Weights of a small transformer language model: 4 heads of 64, 7235 steps.
Each number is 128 + 32 x the weight over its row's rms, rounded and kept within 0 to 255. Layers, rows and columns count from 0. Numbers have three digits each. The size before them is the row's rms in percent of the matrix's.

# layer 2 attention value, 256x256, rms 0.0489, rows 36-63, columns 0-255
088:102203147178128122089137094150079196107098115141076132209119118122142131146114107154151144142200062102138156098124141093074123113132139105083143128179151138111128140101192104133117219109136136133153141106117057070147153149154113133132190183137118105114146103148127150085116130123162099115096122129102145132197088100146125150077130166133105153117131109178104150021043102123119135093174113167167063148063153142119134105101093087166170095090114156109179091169135117140129129144178128143160161128136121183120131120144071122111103106076134179114175098112094095113169111114122125085132061068126112139107135147128096161101120187212122106089122116143176163138119145112104126163124137127126156085154168115152147142159125096141114174167104104126201158140094184156159147159083066
079:159084139079151172068125163148147120146142124111124204127115138105121120077123128188113092155176150142126160148088122179110069123121136109138116150111184144118123178164148127169097082154145119124150176172143132124130133155129130155096137125124105100105173133159157080136164179120122188154161155094124091133160122046115148103156095119079182143162063124153091167145079157084142079150121087180157044144139130093108123196115169098098093091130129129177080100163096126135113131132144122119121202088119104138164150180138053119120173151146138124101165156162089134118074069127083127195120121147129197134111162110143135147093117132105108097092153166095110178165136147094188145115170160106135047131146225127096124107095064083104175149138148144135090138171153146102115133171066097
101:131137119125096102152099147074133124142162149144116174079070096131107118114125135004126095131116150140112150144107149086255122119146116135171095143140177080096155148090190147152127067135145077142168155147173132075137125144135117129100116099128092123144096132106090151142123074114119098092218139101052189115129098140063133156148106128168171123171148131133132162159169158156107088137092130153131126085109125157120108147160110115186123139133153121172182134172137075106157179125118105128114199137088141122154144109114151094149148121155126095158168150143101137052171125091182169149080120175117092189073151148118213138136145108041118124155093182087121096116085112140108085125202133130136112126114187127161129121112084112151122149113128148125118159130126111137127145152187098
097:142126159124108074142138169138099192129153129181097148105129150134135134149144129068052094162119100172133165129098127161161098114112159121164119143084136114142115104084137031144092085128150102160122128120209170108157105121183096107113121153091198131127091155097123164177122144168166190156092148102149160093155123168185134087129104143090108171133149133096127202110194117102091167163138201121114135108192049125085099094133137148164161157126090151161101088135157100148133129100099109103156161101091140080159097118058153123109133130121128120149172175114129107150107115124159103141158128123173107142174110141147202154192126138021122164096145143169132189093069093170120128165133088169123127152121152111182127152151200135112097117162133152145152135145152206130089133147130162
117:095114150135102101121104099072174149153151108149034142091137073117109138113140126125142108146174193098135121088031191142071134120056162123123133117104106149161148002104128113143103160106149114151084186130178043148180146137166094120140121156110135141112159174083054153105111146140123178173144122152125159215167121099140145100079123127138118137112143112111135151133135138124092157094131108110151143146165075094117076123131151151147159157120091098164133117136132155126103138126132153139158130164130120105148145135129090134141048143112130116121136128105192149078146053112183103148129136105167182116115105127152192107125116137063123186154135069226170176119135123092126105130178113131109177112153118116185127119181144145151148140152152083121107099134126145093131088206163138
093:097131108121077183124154127180113088090130113179071122080116182131143105134132146139140122136144121132195162156082100119105158145098204150117114073049144133146123105132091093108179156129119099177150114111136059113125147133115119134148069058118184167140115111156138108121108134113179116105092123095110101109139049148134138146116101130100097194132149114086096137141177096103167162116096156160155135144164092127125176117162112165142140078097137152134042160084137184175173168064098199141065105072183124130139206188163143154125108147089139165163123173114172130092100131152057138087158152154142139152141138133155090075093134127114133099126121118137122125108089098164152149106163130129092141159113129082101109161113176129209081072116089129131083175145157200145119146156098160
095:069148105107116146189079100115119138136150136170101122121142107148130136111158091134142142143068137115144145143158140082155067146139126113181105115105113126158145172118125154125158111119161186102105146147141136158060078132101157102119118120148098087110186189180148137069100102109118136143170178127110140172152115104143125177144123112117138115124135124143138090136092152186117063092114129136168140112099161089122127174136129146167190176086124109209168169158102150094089151137138108152159140118099129192145201135101102072151161155069114169141088104114206155139173125142068116128119115129106138152024160166128127138108106111126127095103148210165129140157152151073100035056143142142063132150081182086092160112020124091103143109160148130135095088123096113087136120097168111
100:129151140108112166071146111165091068131156111161133189113142152136129117092127157166107120145171087135163113159148191101129095150226121077104118140105112092120155146090140182126156145124110107176170138069174126167209192128121178126136130178166128098170152112123081133136134165113077082130110115154080116183197119132107112155106095138162077128124156145134158134112043149099151190126145118112119173187149096097108125137111097132153132094177131121140106100149131074155121074086091147098106149095179112122137139136191127127114156111095122111182141132151144120162101160176076141148122141190089096154148121148129056129159126117131119124121114187131160156149109099172110139125117148133112131100118223156143118152098192169124151137115131119199119120174175130068138089168004127
097:148178165161186063126121155166114204138151179105142111081168132145115124112126132126127103149136164199115105116085111121109146118072127180145094135217125159160150059126068075149157166131103057183140144140123175136102146128146102099156148194135142146110162141061080122130133113136148135147150138089122123124151114165141107201123114110117140150140081123058132116184143176135095120111153169134117065104187090126131076102154199127042088125097180189110139131115140106126143192134118117141100130153147118161163171116133123140103099136123144080124164121088138103147109112092084096145145146115060119133132148189134169129129130163125125129098161122228097116091149101133150114192121120148104112104110122152128154180098183176108074070143096150175109194106112187110086139130084145
100:095144136174121087093118101085092120114131196143145174173126104138092127117125116113095180119080137112086104119110139148150145098076088107158127091215169174112134072170086132118133098110152202111151102064091172086158129114183154111050106119114090063116124134095075157136166086126124075150129091138113136142127165120081161120119129111113145125107117109149149107137110141157089071103099114089073143077104203140124191165133140127127074136112139134134196152083144076161139180140094110210148140151139137148145144119105094116137167095144129084158066134117100109093107051100157145141119082152072140159120184139118119216084122130154125089113158156155066136112179112113171100135091136127108133137104077157101139127147136172083155130110152082061169135170108050146131137071119132
099:130066126075184153144102120124103206112113141069190134161127091114109144153121109148125136110164144099085089090161094146127092155167114121153127187066127079131092116134103104145102118149137172091087076139141195142079125132090112138134143121104102102087157193181152091174121140095132186151103158155160130128118214108110110074132139135118145134170070142114135089133167099149182124160119151104108149133111164134112135119163133098184133136161080130092144083174110159127069096118217140096165090177102122138119122118120180114178185128124113122115089152091132201156112194117157145168161187107137170134094151117116142105140143144075134109061202154109089112124137122076068110088078125160136114161122101106106159109131077126068192161097147077107141099083147076129135116079181131
091:152084099100124161160088154114125158143114176161163156178120156117164126060100119123119159138130108127120122141107134107139066123126135127154130146113115122131182121126168164138151109124117113068125104157173123122119095104104156117158137130175133073147119137022133042059099122164156102095089092118154140120131238141125135141128134106085112155110081101189166093116099122152127118159128107162116137086103203095147114131101145177081150116136141170029160171150110155109125150106148108088144136160094106142162116156086160162130188177077150115138078143146140129113152109121141140140152082094064156132138137112126005171114145149064129138102084141131089087112085133132138110097081145116098125147152069176134146105109085140072131149133144138223125120102084100133119194075059107
094:117122149175107149143128145067203086150167191152066162084104131084109119114131119162121078119152054122123114097168227122230146128094165098140115114110102153169138067078166096136140111109128172184089153143149144180147062094123149130087138141147158151135135133094143135079076145119140143139128162097144142159172075093091136163111121100129113141118142120160145144094148127138048161145144155150154126092106152095137120138105171122170201140142074082181129092161129151122176064113145120149113135137148127128155133113095097111108143158159148085115129165173117082083144083148144145246121152172154167133165100063127095130151140152111131122136089130155134199175101115149132159090138104118127112132153162093090118159186115203148147167162160113164121172092125103115158109100098182
096:171110161168111180178114112148107125121132169081133184062117162108119149157110136150132162133162169117099103116144127152150123134135116154134152149097207092128098142135183085139145162149138104111136164149172151164139064122159127148086084078137163063118125174176067120190110138137111167106082173125166079073112091092060126140102122124056132117163067149125136110164187112054170097135067107176116188114146056179094172149104100105121120055131154080170098123145125135113065129157159079109121131129145088140166117132113111071106133142146162115051155135106101210087134106134138165129154150112100173099098116118124076120068118115098126159102167109159117149128135104137172105123094148132115085126097132062101133161132147057134123132141093148133143184148069158137132114154152201
097:065102130171111153141119110134158110139119147088072122067141103127148129120129104180125102134152177065140153160093167168073082113143023094146156112127165172119160108172139157111132163105142086103140204133136075108131185120172168103130154180114104119093159102180090176065114078136096106151107088130121060173117123105096181092078083132140152122057134132172107148183101117167131123052123113112108059151146129123135124135110121175149096092093122110157122144128076213165103088149123134158147086092124116134134157141130051123117130113121114119148085108127141143070129073121077131097143119152132176132109156155153077147143130089193130180116132103154179200170155133119146074117206152142126134104075139081099150152101127173131133092135146147116111142161103160095144084157096167
099:094140136106120147100128093164099094112115170175115106139122117147156097093126145130122145146145183112134103120144127184141106147087099140108160109155136133140132148193163165131166161115111113125135134133121083153179123173148066106157111171132117134129187096157123156101108098106099086121151120139102083162151101131106106157118138145128096116100110128108089084160074135132110106085173155119083124124094155174089143201116081144134133131063148063209125134126103076107098216133170126148100120185155132171125178103145066141177113151106105114114100084136156138060128122053104162172141120116076136166079174186158151103067122127178126101093186171226145099120235166068155105141149145127089114089137143104086144123092097125064126148122073067150141142111127085091126096196156111
083:113151135118124178162190156171101128160117120148134132110195189161112126071120150155116147136076097124188143165128068105125160129156152163139165135132091112142097171162093109131157068121131172103086097120105109143143108108118108133117134113168138116129135091099192171120120144149118135131110161152143096123085157141235120138121141106100130136139191123035138164162115114052093100169136170079146122124184096064156152170134073164102098171144109111080122143164177128150113175081048136096147118087158149095132147120112153183141110142134133115099114138183115097145137103140090057104105148079209126127138096106160134135111125080092132129160111173118092126154116147234148158142127103056129108129130087149178116119114199125103069090168125172093162118107181132152107123076087095
092:150145142113096116133166116097147108097107123157153155162141171161122123174119120091116125148129120158135153089129141109100154132139102095145109143172178092096104136126096090134057198140163155190138059124071106053113094144084093143166172083161143083125146124140150115215100146107132124101124160132077109045073166120088121185136149146123131123155115127158177130118183126077146109173156139104109079131113062152077153142184132079074120109138160086110116127154169192130125144103034193112157210092137144141118117148160156108095189049150116128095155132109059131106128113131132189106075156146109104164136167157135129121147133124117116121174150155162048143138180086167131075112095119156142075116108116095105108165129110133120150107100081097066155156178097115171138153101132120
102:092154139156140140110150205193110161147201136102161151078143141144149114112137119091110127136084115161136102146142080221200161112137086121157126170166119128147140138115103132113132109123100122133168160103143169205101168156135077109083086160097147073130130102119132134158191202137156138145112144116144096117131126100167146165092142096075135144144137134077130102125132109068142111142196160136075229186210056122120119185157154135136123165114133109179154131053133113127124096090151074167140106081177113095142156142111102151148114166117116088119139152126146173150033092132117100123128104087170152105163123131130170110189128128128127121102113128163088140143152138132183170200130118132161105135126141114064142105097144143029057137153164120142101122138143112108076106133120145
086:145113119137132140093159128181091115141122069122112076155175106120128127098140124150115132136054131193112125152122162114147159112118105134147134144145146101142174095157150105146151058126152104101135050132126095096177143099120150118062071082137118051159124103089167155120168102127177090161112164086126127135112157106093126108086099106063200111147115134174130140167157246117169171080068165121129051117153231113179169160134138122123128140152113164128114140109127112147138165165132150104087104106105118119125161135168113092089143147133147159129118102111118095156112099161112146083108100203100103134120170147120084158059106108125132116097160106098127110167156098104185067145116144101166109124110075173171144101071080137154124165132117194105130174191100171164127107085113066
093:079107118070064131118133178068137120148138149125098181116139064102136157083157141148105102135115035104128120146103175176186155111178108110183111121127188149119162132123158136146104149130179131104116131148150105085146162134123097120187111142114137129131079155122172142132141124143134115147146142122185194117142133127123149151123103105072142150122126130182147127140122107140079173095109144122126226192164158117122119084139100135132157144109148151109174143101163125103126122244103107156122133066122141159144183128140162051064149125115116095142115131125141097122123134156147131151091045179072113151160140146128055103117139096120132176163106113110103186135194077070105093098100142156122124132211116163137130117102175071103157195177097149117041152124101085146131090156113115
081:136122118172111115137146118131200153125107113020145099086100098137144127160139105131101149140086128173068152107108203103087107128108113110107137138130101142118080102114117157111124156110143194144161099112118093078129066164157155121055097119111123109141100106142142140195124113095131100119065120117109054106103125141130124135159128119133130132089140124129135064149178162147159115115162133100117100194092144101173168044151129142098138151188058104109086166148141156137087106088147106114106110040204109080109090085160126115091137103184139090087127125088132104142086188133206102140077144138113094100153110098120113136192112116172127129110141062105136102164143122112104153182143097104170150164100059097143172146157095155134128093159190134108152123209158139164134133118142200
090:134107149055145140127137117146159144153124136180152169143139109122131140099136115138107077072163084087113108148111164105113126135171094113175139181130127142097112111117159122163201192149153096179108089118137148128088186141150116139110184148142091046121138104156091159158083100125074173122123115181073101167137162137111111146139142170168132115143185097154123183140069141166188147135143117101086061142099178113121156157153121114163201113157118132185113147255151119107172124078138139139131144104093103123150115167177102093160143109115130119121119145194086137085158104107179148153083171158118180142109126085118147168113130091118117125140160155143082142096060150114032129107172117156112144087105176095149140134117103159102189150172143144143147164202128118101140123058122149
099:054117131135160137057112078109132095135135109108086138135115078117101136130123126144137126139060155107100084106133142126162132166165174130088127065119138128139151085113071121138117053114103144087102106081119163134152152098086102132110139162136147116081091151137150117080122067112138110143140133092134173171126171115086162121104102102130163096106118125119143109137103114130096135119162077190173063096132148070104143164138060140225048184089135162046166084111113164099132156147119113135133129194084161130090153202128158164101105171146114089180094142110162142122127103099053131111146143128140179130128082090160126065080148156190139060140068176125127121147172103116121111093131156134127109149139176125094132131136149128145102175081092140092094055102122144126137104136162039
110:101144085109117116145097121106139034110176183157127117144109079113159140105164123129098137126125101063130122148111142098159107128175129137189125147111191163113113129156152158137194129140093141156153225124119137176086055152098124122162109134134131182177142135158123091169114144147152145125196133145082162128173121089114098136103145078123119125095138124217151119176110132172096121188166145117122137126093088139152113110153132132156158123092118108060110145211137116091128108125120064100107140149085178172151160100068124097160147118089123086171140139167144175062161109123138125116094147113144139146179102112125151124148131126197124137079150166139136185124131115117080114104107126160116114198120139099104106112141111142048186172140076215140083073215106058104105123148118132
089:112143134187152191150148165156152131138128130085074067047136111124103124152143182076147135144115123132176163134148174043101238128050186135119127106110140123139127095110205059118117158121149106174128115114110117099116113140094087153084120083207162135144058137153149112124143129117116135118148141085085176098123051126125131197108111100129146172145169103098153132172201173114121091101111120093125118065120078156126178126159087152127133124144128117101101132145151143125136185100112060105099147077163121118114177144196140100155075135121140147117135165113094096114115115108161107151140099112152108154151150106138088129117132149115127136175136067145096116135131095139138146123182143127134160130140032094148126115136075114202098105174129105078114160193155168170128140151156174
108:173109133174118117173147164151134131122096133117154141136098158132150134105114093151150111112140071114126109134228090136176133096138129145102154146188133149102141112121194129125102165144116122157146129097055124118135144137179101145146156118131143229170116057155167109119085117151098144108141090175111110090095063126145109127141145134147144135124139128202099128127134136141144145120183137166103113150123133171171166139108082096069128123135158115086125123111146142082128068150113094145124100127107123127104108132146167089128091112183152149019205124160071085115176084150127196115126088105191088105155136072144071119115128116218127148128121127173114142177174139101099167127128129109174104068145069093118087151168104112173123122107085176094089198104108079140144165175041131
105:155119191108085163088141095140105165126091148148090134106111149130160089154078126058140116118184184142135143088180136135128135149085151099032141097074108063110123166127171129139118188129179079137134082138165086103163128128110098160104136116163159063107136087129142157117095106105121066130119139133083133159121133142142081105172149203169118114124114154096113135144137106069208113086161105106148128130104105147087158215128078097154194129149125097191070066132095146118156107092129171115131158172194095129119104115104113141113093144134112121080160123155149137050198115126111193120124135141149185137084143115142092114097117141064122125158070118146205103126103129154121122090143128103151092089129148141130160155101113145225146154127084114093145150089099114095155136145169142
# layer 2 attention output (transposed), 256x256, rms 0.0509, rows 36-62, columns 0-255
100:067135057114190147080131124136161141098159109168171119077122119125092157111097223115134197068099143077114117169151156139163081187046114094188104167046150123098189124150094188186161153142129134121110118135114125153116185078141094133114094133069133174164123154133103156146097132120121145147141139123135142128159130107122142111124138075169144134114170099123118130127125139113139117100123166183103187148168149088130153087145120124103145105059118167164144112099143166143095147133181166090109138129135132141080094099120157139116139132149147123123111118133148246104159094124090133144141155170089122083103175149098113105134102136090223141085102145150137103161104151101167112099161059134126114000147130153132131095099098118140134113153133108126080104078128137060096126099127122
075:170171213143149088165158091135107144129145163169088139173181146161085140169175117121103135114196083150086072153130142096161183091119137119136146132173154114089067082165115148050166092131116140151114071164146127133194127099092125101121117118134149138085088177158096098052092107120110180158102113142097151176145091123120088186131124123122128175128131076120118121135186094147091110111123120134124081083113113138107126101133109132120119111195167093142160102157114050120120148160155149100106128115106145187118115156136140092079071160077119110162124172141072103135205073106143129080135177162117115140138104061097095135179129168175079149079130115138082155144072082152148098100127118098115084201165145186118133100141166112098115114124163141114150156160107156153144151049126128
091:129126177093085121139134131162104134107108056172136103124144112116205135183119064214127121142099127114124081079169168097106135141198148151132110140167124148130138114172128129181135124114116163152064159127123092169109115161120125129096159150132131062126149097118180144165169132119148152141027134182147149120104141140125106155127105186120089159178133104174167078136138128141111050159140052099181121134154180173154113171088174161162136099152104143098117106180075133116153137106140125122171086079147075143139157126153074164171125158117182167089146143108113135119135060145131179093180139126144132157144149055155125109134129127136206136123118120085195159105162153123156162129129155123105104016165149117112116157157147141120085122108118152148129158177158203136143106085096136
100:135143065086177111100164150140079117147124128150126140124174090077119072095121130148162099055142151111134143116106132130123134086115104163126181095159127166091098165119114077048085176066112115105093137096104119131112193137135140067173159151156144065131158093121142162122124101137126108155175114148134033129089140128132107133117075114232142114129076131170125101125085175094106172101118081196111089139067138112126151170105108137137136121132105101130146158155114155113153103092081125129151107150140147131135095133153125116139075094140180158085139094128076106111111130158112172149098153113166129190090125057091133169122171118187167144113104154123162134100131185126081087144142172112123144222157109191148053132190058115075103135161109109112141162158115079152146127128125180
103:095140061118143116100181145109060106146125151096131079170143155090142131089169253133142142124114127109126142188131117125166105159108092089131149114153090162076126129173142113094121123133094114133164175130136113128121158130142143091156124092087127173157157166142092156128042113191093110177135139141123121121168147127143116132078122131120133149128103079176106166121124125103114097097100094152110148159159099093178117122145105154104138172083131158063147155090172149130149147112160112134130085097101142116076114104145131097120097034156111118172187135169125162139157100175102165143151154124127120204149143107133126101092111082199255083145130142137102117138119175122123126110145088123148107123103094151096103048161104128119116121113109070191127177187150087083140128203136157
088:125102158148202106138212146102146149118144135119133196126133118169057197144101117138138127122145191118130125120084126150134124142117073120137136130154090164143125132136098090041126168121104122036103175120132061096131116098112120130106166191186138055163143087108092149087106130109078180117153103133124117129192147108103129122138119101145148172117163152140131106115114132129109135139096127101188122158084103125090118131083095114149156163140137090053150139145109117111130156136107118155172077194163139096117073149109141067138083135138135188127123123178107085152163146114133107203128127072109192151092065086085208200100079162156189096150118095133141114136118094167150119093075146055107149104142126141134151157086124145118161126155153173099132127148087059149142151136097092
100:102086115109102068137157145120113129130109101131159076168161196112181187120144205166124095132069117125133131135177097112120134122131149122164104226154083123135158105140149176191147089190053108135108183180086144137105125101109174158111079100115113136183083133162098101137106147102127131146094119152096139105084119117131124119091100112056078224157144122166124195108129148132131065121106117141167138165135090169191077104165149078093155104162129149129109131113169142099109117109143134128123146097121064076134120059110087085102109125122086067155176124133140157146098120145145115111153102102094148103155137113167064091135085119143067148145133056098109130130148145070154162110145128091113065079130111137126155094171142146153094102086142100111115145071140127058113164179107159
101:147113171142139151137149173110145156082154108149123183128070123164125140188123088106094139120156179132134111123122158117121120140110122135128144046111203112152107152071128077136071139188142157141124100089167122096111144080097114174116191158112147131117114104094129130064087080085119116096094111030125136167130194123177122154175128150096117121129128115062103145153108170109157088117175125146137103099132135075144178154099160205181151067100158179112145147158082118087092168106115098156116124197142113151146094122087112157098158165140120137091119148069084170120166118112173092154099154120113149088119160189084127086150134183117160133129131140170149086145135119110087133078147144122107184189160094132099149063135136060126091128202126078101147104114085164161107109091174177
099:155122109093133162136124084096134093132123147172134151170206080141147125072111092131118096121176124131132079134097082131144124066119099129137164161121163159139153049093140155044092140129097121112103140137150099138108136122148180146147144179163103132158141093132141105089116143098135106105146075210121090121114144156105070142144126098225137042122088127085056098088089144157148084086151114136161155114172148120085146154143125130164137155130139083147154177098072115140173138090094135168115092084090163119154111144173172113159102083174114134058154074144140087117132138144151127158091071144096110135151105105105104117151157097171138154116124124144119157117167169164138120119174116096167112206084117157135055130185105150055152180120122131101112121148212091138104115178190159
094:116127101117196154123093127131173099143109129146108112086095172123141131065118176143176119176142077134153126151131175167186112137152185142192112164115135136105196124121168134117111089064113142113087169137145128149137091202124117125145051089132121198145135142147137125177100135092159131095132114124131127112113095141126094154134143141106134124144129063144100143096134063125130107107167150150130104124133113141194095135180130116119141146087157136152151137060122176119133117118138129130132157117094186130137131153149113151177169122117116148073119077192160157119139090069146125117137093106167147097174096174135127101177138100137192135126089145101138153168068182108166111176163139126127165064136195130171149079146138100119074111040179153153101138139249167078068183177184134
106:142141133159061105158082114175103041160107123112128179119142147085131133114158123074105132169091071189128175165162134131116146058172168177090102172168086117106039158142180131156156158104108127181192118146116144117127126189119169144134096103120149154062104145085179080154191140193151088135135111144140116133100128133149171110096117118072102188144110117145158190171135115103105183137120133126104087147127114132147099146154123123099096168214137120144078122087221155111127049178086130105121140123115094187143149172087102142107153162099130149205178111124106154146102154171094103092103121164128112161122147122100112117210105113123006140121119114118121117115113109112121133127115108144116111151182124126110141140140115109144117152137121119107171159082131089120107145120088130
086:134129114103170045170136130106083098119131143161178100127164189103068122129115093126163134052139118182113150120175133102120168099070184144154086131122155123160143133117153152146137067091089139132121103180126120111111131116119135103069110114122122146166126071145099081116173124166109114124140154105104133086121072095133075171176064099146122097135121064118105119130169134139150115172148122103134097070190147141127177110094136182191204091177054205117139085079074165102108118163101135104134070142115119181153155149153168180118139111106053119163136118118134094117182125120149176128105098136159047124106088189134151109112114106127044112163131152076122155165113162108137104116086132088079079164133169107119120131147110127175127075077128133110136111091171147146165147154124096
090:075120081098121072135148054111042146089122117095138116124120177081127147108165240134124154116159160117119138146145106067144137115040103100196149173127127125107108179135142107135108108123125123133130128151157102108098183128100124098141114116120089133181150116123095146086134076135082133173077146154112122121169185080155100115083113161154145153123181096166150114123139167137139118094068094123119165117161131096166125124104095116117147105037118193130134191153149105201115156153095105141119104166107152113116125135188169171149088117112153110111192112169087120130092102121110170111139173111144080111081165087112067132160110112139118107115183102098086079132121129110106098141085154123086086104125163134155081058144077118138106057112123114199113166170143167182106188130106131
093:137176154134183125124174066192183120099115131138140129163101129196102150130126105139164143173201079113127108152096173107159180115083104112131125114167128128082092156166112126147101127150163138130105128125138115082124178118126118060102121134132149107191149141105120034066106145119129140182144142108139090122144110111104161193173154124119137204094114140139145063145113148119123145123121117142134081158129168127172092126102076145150140172135170125102194128161088143140152187146107174107139107115125160182072189141134201173114121123124157115145158158184122094119138141083133131136128118122117127146160111102161153163196074196155091113117138121135113133119045157182174098149142089064152099157106122151177138164077127142032130142081172124115132111152116099201126129056073116
103:129119102100139114133180111118184148105137155146117082151128162173120184127115203121146151187130123127095108209129146155173134185108164117146118112123132135090151125149140138123170063121104112128119167174120127145130138081112114143121063080099169164180123165141075150125063087100136149114153082084133176139157142128123083162138133159085123127101128101134098132092146141121144116115119143139117145155125101110129081093125124146150168104125153147085165126141101108088117211132169120140109122114090102104092149052107105116103085116116064069135159077166128155119142103089130115133163105102083164111152128179163123132098069138142255104179139124123059153125106122118162147088168084088151115099138098186131174054120180141082137098160118106101076094137153154033119116172119131
110:125134080098152095096152168096143131116143106120158102134149096177162204144122205151117164170109095148131143165130109112151114146168153151160120206113098120102161104128195134167127075182095150145102166171132065130129087078118168126123124085134121146199133146124095124172095151094149114097146146150121127123119113150132103176145119103083136183122125124125095183120127121141137108128122137147126152150138126144144078094196148135135131134156151109131123124085132143129115150141185165146091136068087110128095134091125129104115122092159107093127109145186183167109164110156118107118153088106091144099182110167150118093150112136173255162202123091120131084176145127118170165110176057118135072047098118172109154120118178166136121118110152132103102106074182140036074123154143126
086:160124138112167100103155145118095145156132123114128095168133114135127055142119077141143134106119144196123118107101046161098150139098088186092129091152159151166116122068136148034074085109138142117143095144112154154155119123142135064132141164163172123151142107168126134058158093095132172055165124116147091106098095094074125138191144082162163127089103157156114111082169096165117129158127132153099096106096124164094119144175094171122126133129104052154095150130101126136082136105096103149094175151155128121137068176164080100109134105168128140146159173115081001144096121130134140169074102102126172132176099113140146168101094192140105145099125097150089113082103096146104122142096206112139154186094169111102120161115123147129103114172126162135153086145161121184185109178112074
095:139118169151130192150065076166175167135139160125144171114112110131111079172081005137123126120121122152139104117090103165110089133100130134088097126145188145127139117086096117128116194141180139108118098089156144167094134195145089147108116192097146081089120108132146147115164172101135137153127126107158111191170111167067141110101166109128145157153115161139156095163084113107152119099149110138087140139082177123119144153091133112194137142138161103162154117150104105140110139123140117139160167162167179162122149140099138199161152194092175230116140135122066120121093121091170094154076146140105137146094117104074122156164172179091043102108120139106147134114085142148134081139139148188162222127143167101122140136101082097134129139173138127121135093175086128191169104071137099
109:161106127129147097122157144083133143142111173161092172147133099157128048146125121159128114144164140099131100142119099118105147104149095188122158066154125092153110092074153128038099074126120095133129141150130152098184131114139155109184124106215151102135155123101142124098133089071143131089144099137115137140062094091102052146163138129194129103109143123108148142121114137172105125129131130146130080113066111117137119144195105145160105087127159094141111170100095124152134148125110136142094172121092164129172087144162120120164127105137182123073082101085131074159141169156152134123136111085100105156152066146130145175128154137191081181128121110166102096139119128126067134106176132044150139255107079152115103160152136145096133118105140115077175140186158103163111136124170172
088:145174116094149136090156139151163096069118155170083142097120168183094111103127117093126049076167148157137080107072143140078156108159156099127088101132140107147198108154121159108081096120141131085121109156169188187160108111116112129082088145175116133073123139186105128107101167078144150099109139134124132073120100131096055190215084145150107162140091102114152101094125083163158100149138137158160187050161132181174158133108118068122107160166168121126113127122117110130118093116114094138126109102113204052129122160145174134130119164127101095132111142102172048156127135096174156163141124173173101122132088087117118148158202154107177146101091158133138195147118124159135148124128186071140177168128151118148087154148137087177103105118120171103107137119119155120184127132166179
094:129127059129082100127145167156135147075129151162156082104103175131080116159125154138130076109156187087138087147095170119141136125133109096148134083135164155099116136130111101136113127048105095133087149148144218161123142086125107090152074131136105075103104115150089134137120063130068148190108076132093074107092155123132087201130124158118162142123159116136168113188128182147197105081121123120147130090166091084172127140107167126175142093113135175090153047157107166127127177100173107157102156139098101091131148118165130159128137152139147115125156151133081144093137137145144142165169213086149143160099060160128128117150110151171039151132106150089165186145117193132155111144171161096088152154176102139180129136136096113208156096144111152183153142154184136173123150113162170
072:068141173102163126104095137136113117131114222117111128111176151121154095113131168119213125188150114092124143129156115180123124130135149106065150084113073080146151099145109105160143125141216058160154167112171157171123128160152139169126107119116132147103202141068129138098161131099099167107151146088136178111145114103101131097164218171135165137119157150113136145110064072114121141132129141122069121127040173188098162168127124080169124150036137105158080133140149112134141119192120074142131125148102172113142177116129079168134131167100074110127135142062087121158077181142116123123141050116099161114114162123116125160122154101113197109151146142139131140121151139160097089134077138217134164136094122167112103121130136097089135112109140108120078098162056140156132160107153115
090:105136168074099151132049090161114113124120127140177131119116119107113096162150052071114164113132151108118146137152125147123118141106204160113151134111172071105150197111134118170180155193110128140155128172096126158128128178112147169115173138066145137068089161098133117150113102048194152114146121120080185161152156137178121102164132168074108146109093114144119176149089122105096065106102114136113094141175150186147080109126120179145143121141169115103155110136152057129122124143163047101129140154124130195125174164047103163073138151103101172185149104113072126105125066100106076115085152156167166126115183119148097074162149127152165092090137145128145090080121155088106112149124142162160146124169063122082124074147134076106094105138114110133148086148130192115119133107103165
102:114086101140132114197167129108087108133120093064090105133095133119185182126143223142144152144137126157115138173129187106155107119146133100169121178125123154080094128131151156100177135098104124150181159161153136088152135091150112120149052122135094169159129131130139151170082129172101145122080095184154147089142130092138133159102110131069127192104167115173130129136165107120123161144118127094128177152202038142133060114162155089081103143196117161156128152073197176128112128129122168138132154112109086132123096141149124124164129135180154155067214122176155129167138080150108144152120172140136111100150108166069125142100060102098044126147137128072120158121114068096152170097152143137101110048123124123132174117139109141158112100137125149137113144121204088145140107214128101
104:094119160083028111180121150139063161127096130093204146149155117147150108127108072144160166134120138124144152096154141121128106149182138156102147166130081123133104125092133141129082112110089122148108105176063076099151137076151116172132179072084129104129104180107137117113166138065106123145113071126148127149134127080137123163135141145082129133070150148133101172136125135148162083137094124125155065164135139134130103165173165117121123089087123189150118079159138136143141148145150138170120153110132034103088188087149098150139105159072081123098151099094106135142067124090130090109131136134118181173128106129183092113151064120120000128146147120080170065156168190135089100152133162176101120125135107176096165151132152124158170132117173108127150137108140136110099138045127105
088:105140178086107068129160106112136105126098153124133107169104117194068115062104125127125144158137138094078064088140116104179140168080082095161155169123154173122134097167117145149095090077140126134154189134156120135165094105156117131065101126107121107148159105124131130106128122134075173121068123167083119119101137101095129132160195154167161178128140107182180070116100094168114087079100129117198167132126158135147168160100099096153095182063124131117101129143121117199124126150125157139130123121112193075122086158163151157145057156121153125126166163128167093163125132084082111201107115105128171186158077086093159167103079176165193084094110141132156153111127157102168118144086138113151141092136160113140124196116130151085117109095137183147130139194154106190165158122091068
111:121157147149087147105065093147186178107140121122145124113082087135118141195073099119087193134136142094140104130131124122128159169084102094095128145060119114164149167137022140196148121159171103122117057156117146139062111059108089139130134111087144114131129185134064149139147075117114124111133192129111160169176115116070110154126168175147166046100129182123151097112142151149192104103064141085100188123140144142115143122093153129135092091057111167132184112123053101164157183140143107154124164141158170124104179124179163162138135138122179110106109125129170135097112149083113125132140146150103087099115122157150126116138173171089067097124163138108116121075090137176181126147125151118132153110098126114167118174064120166165175108138109159139106091132086159149147125083079088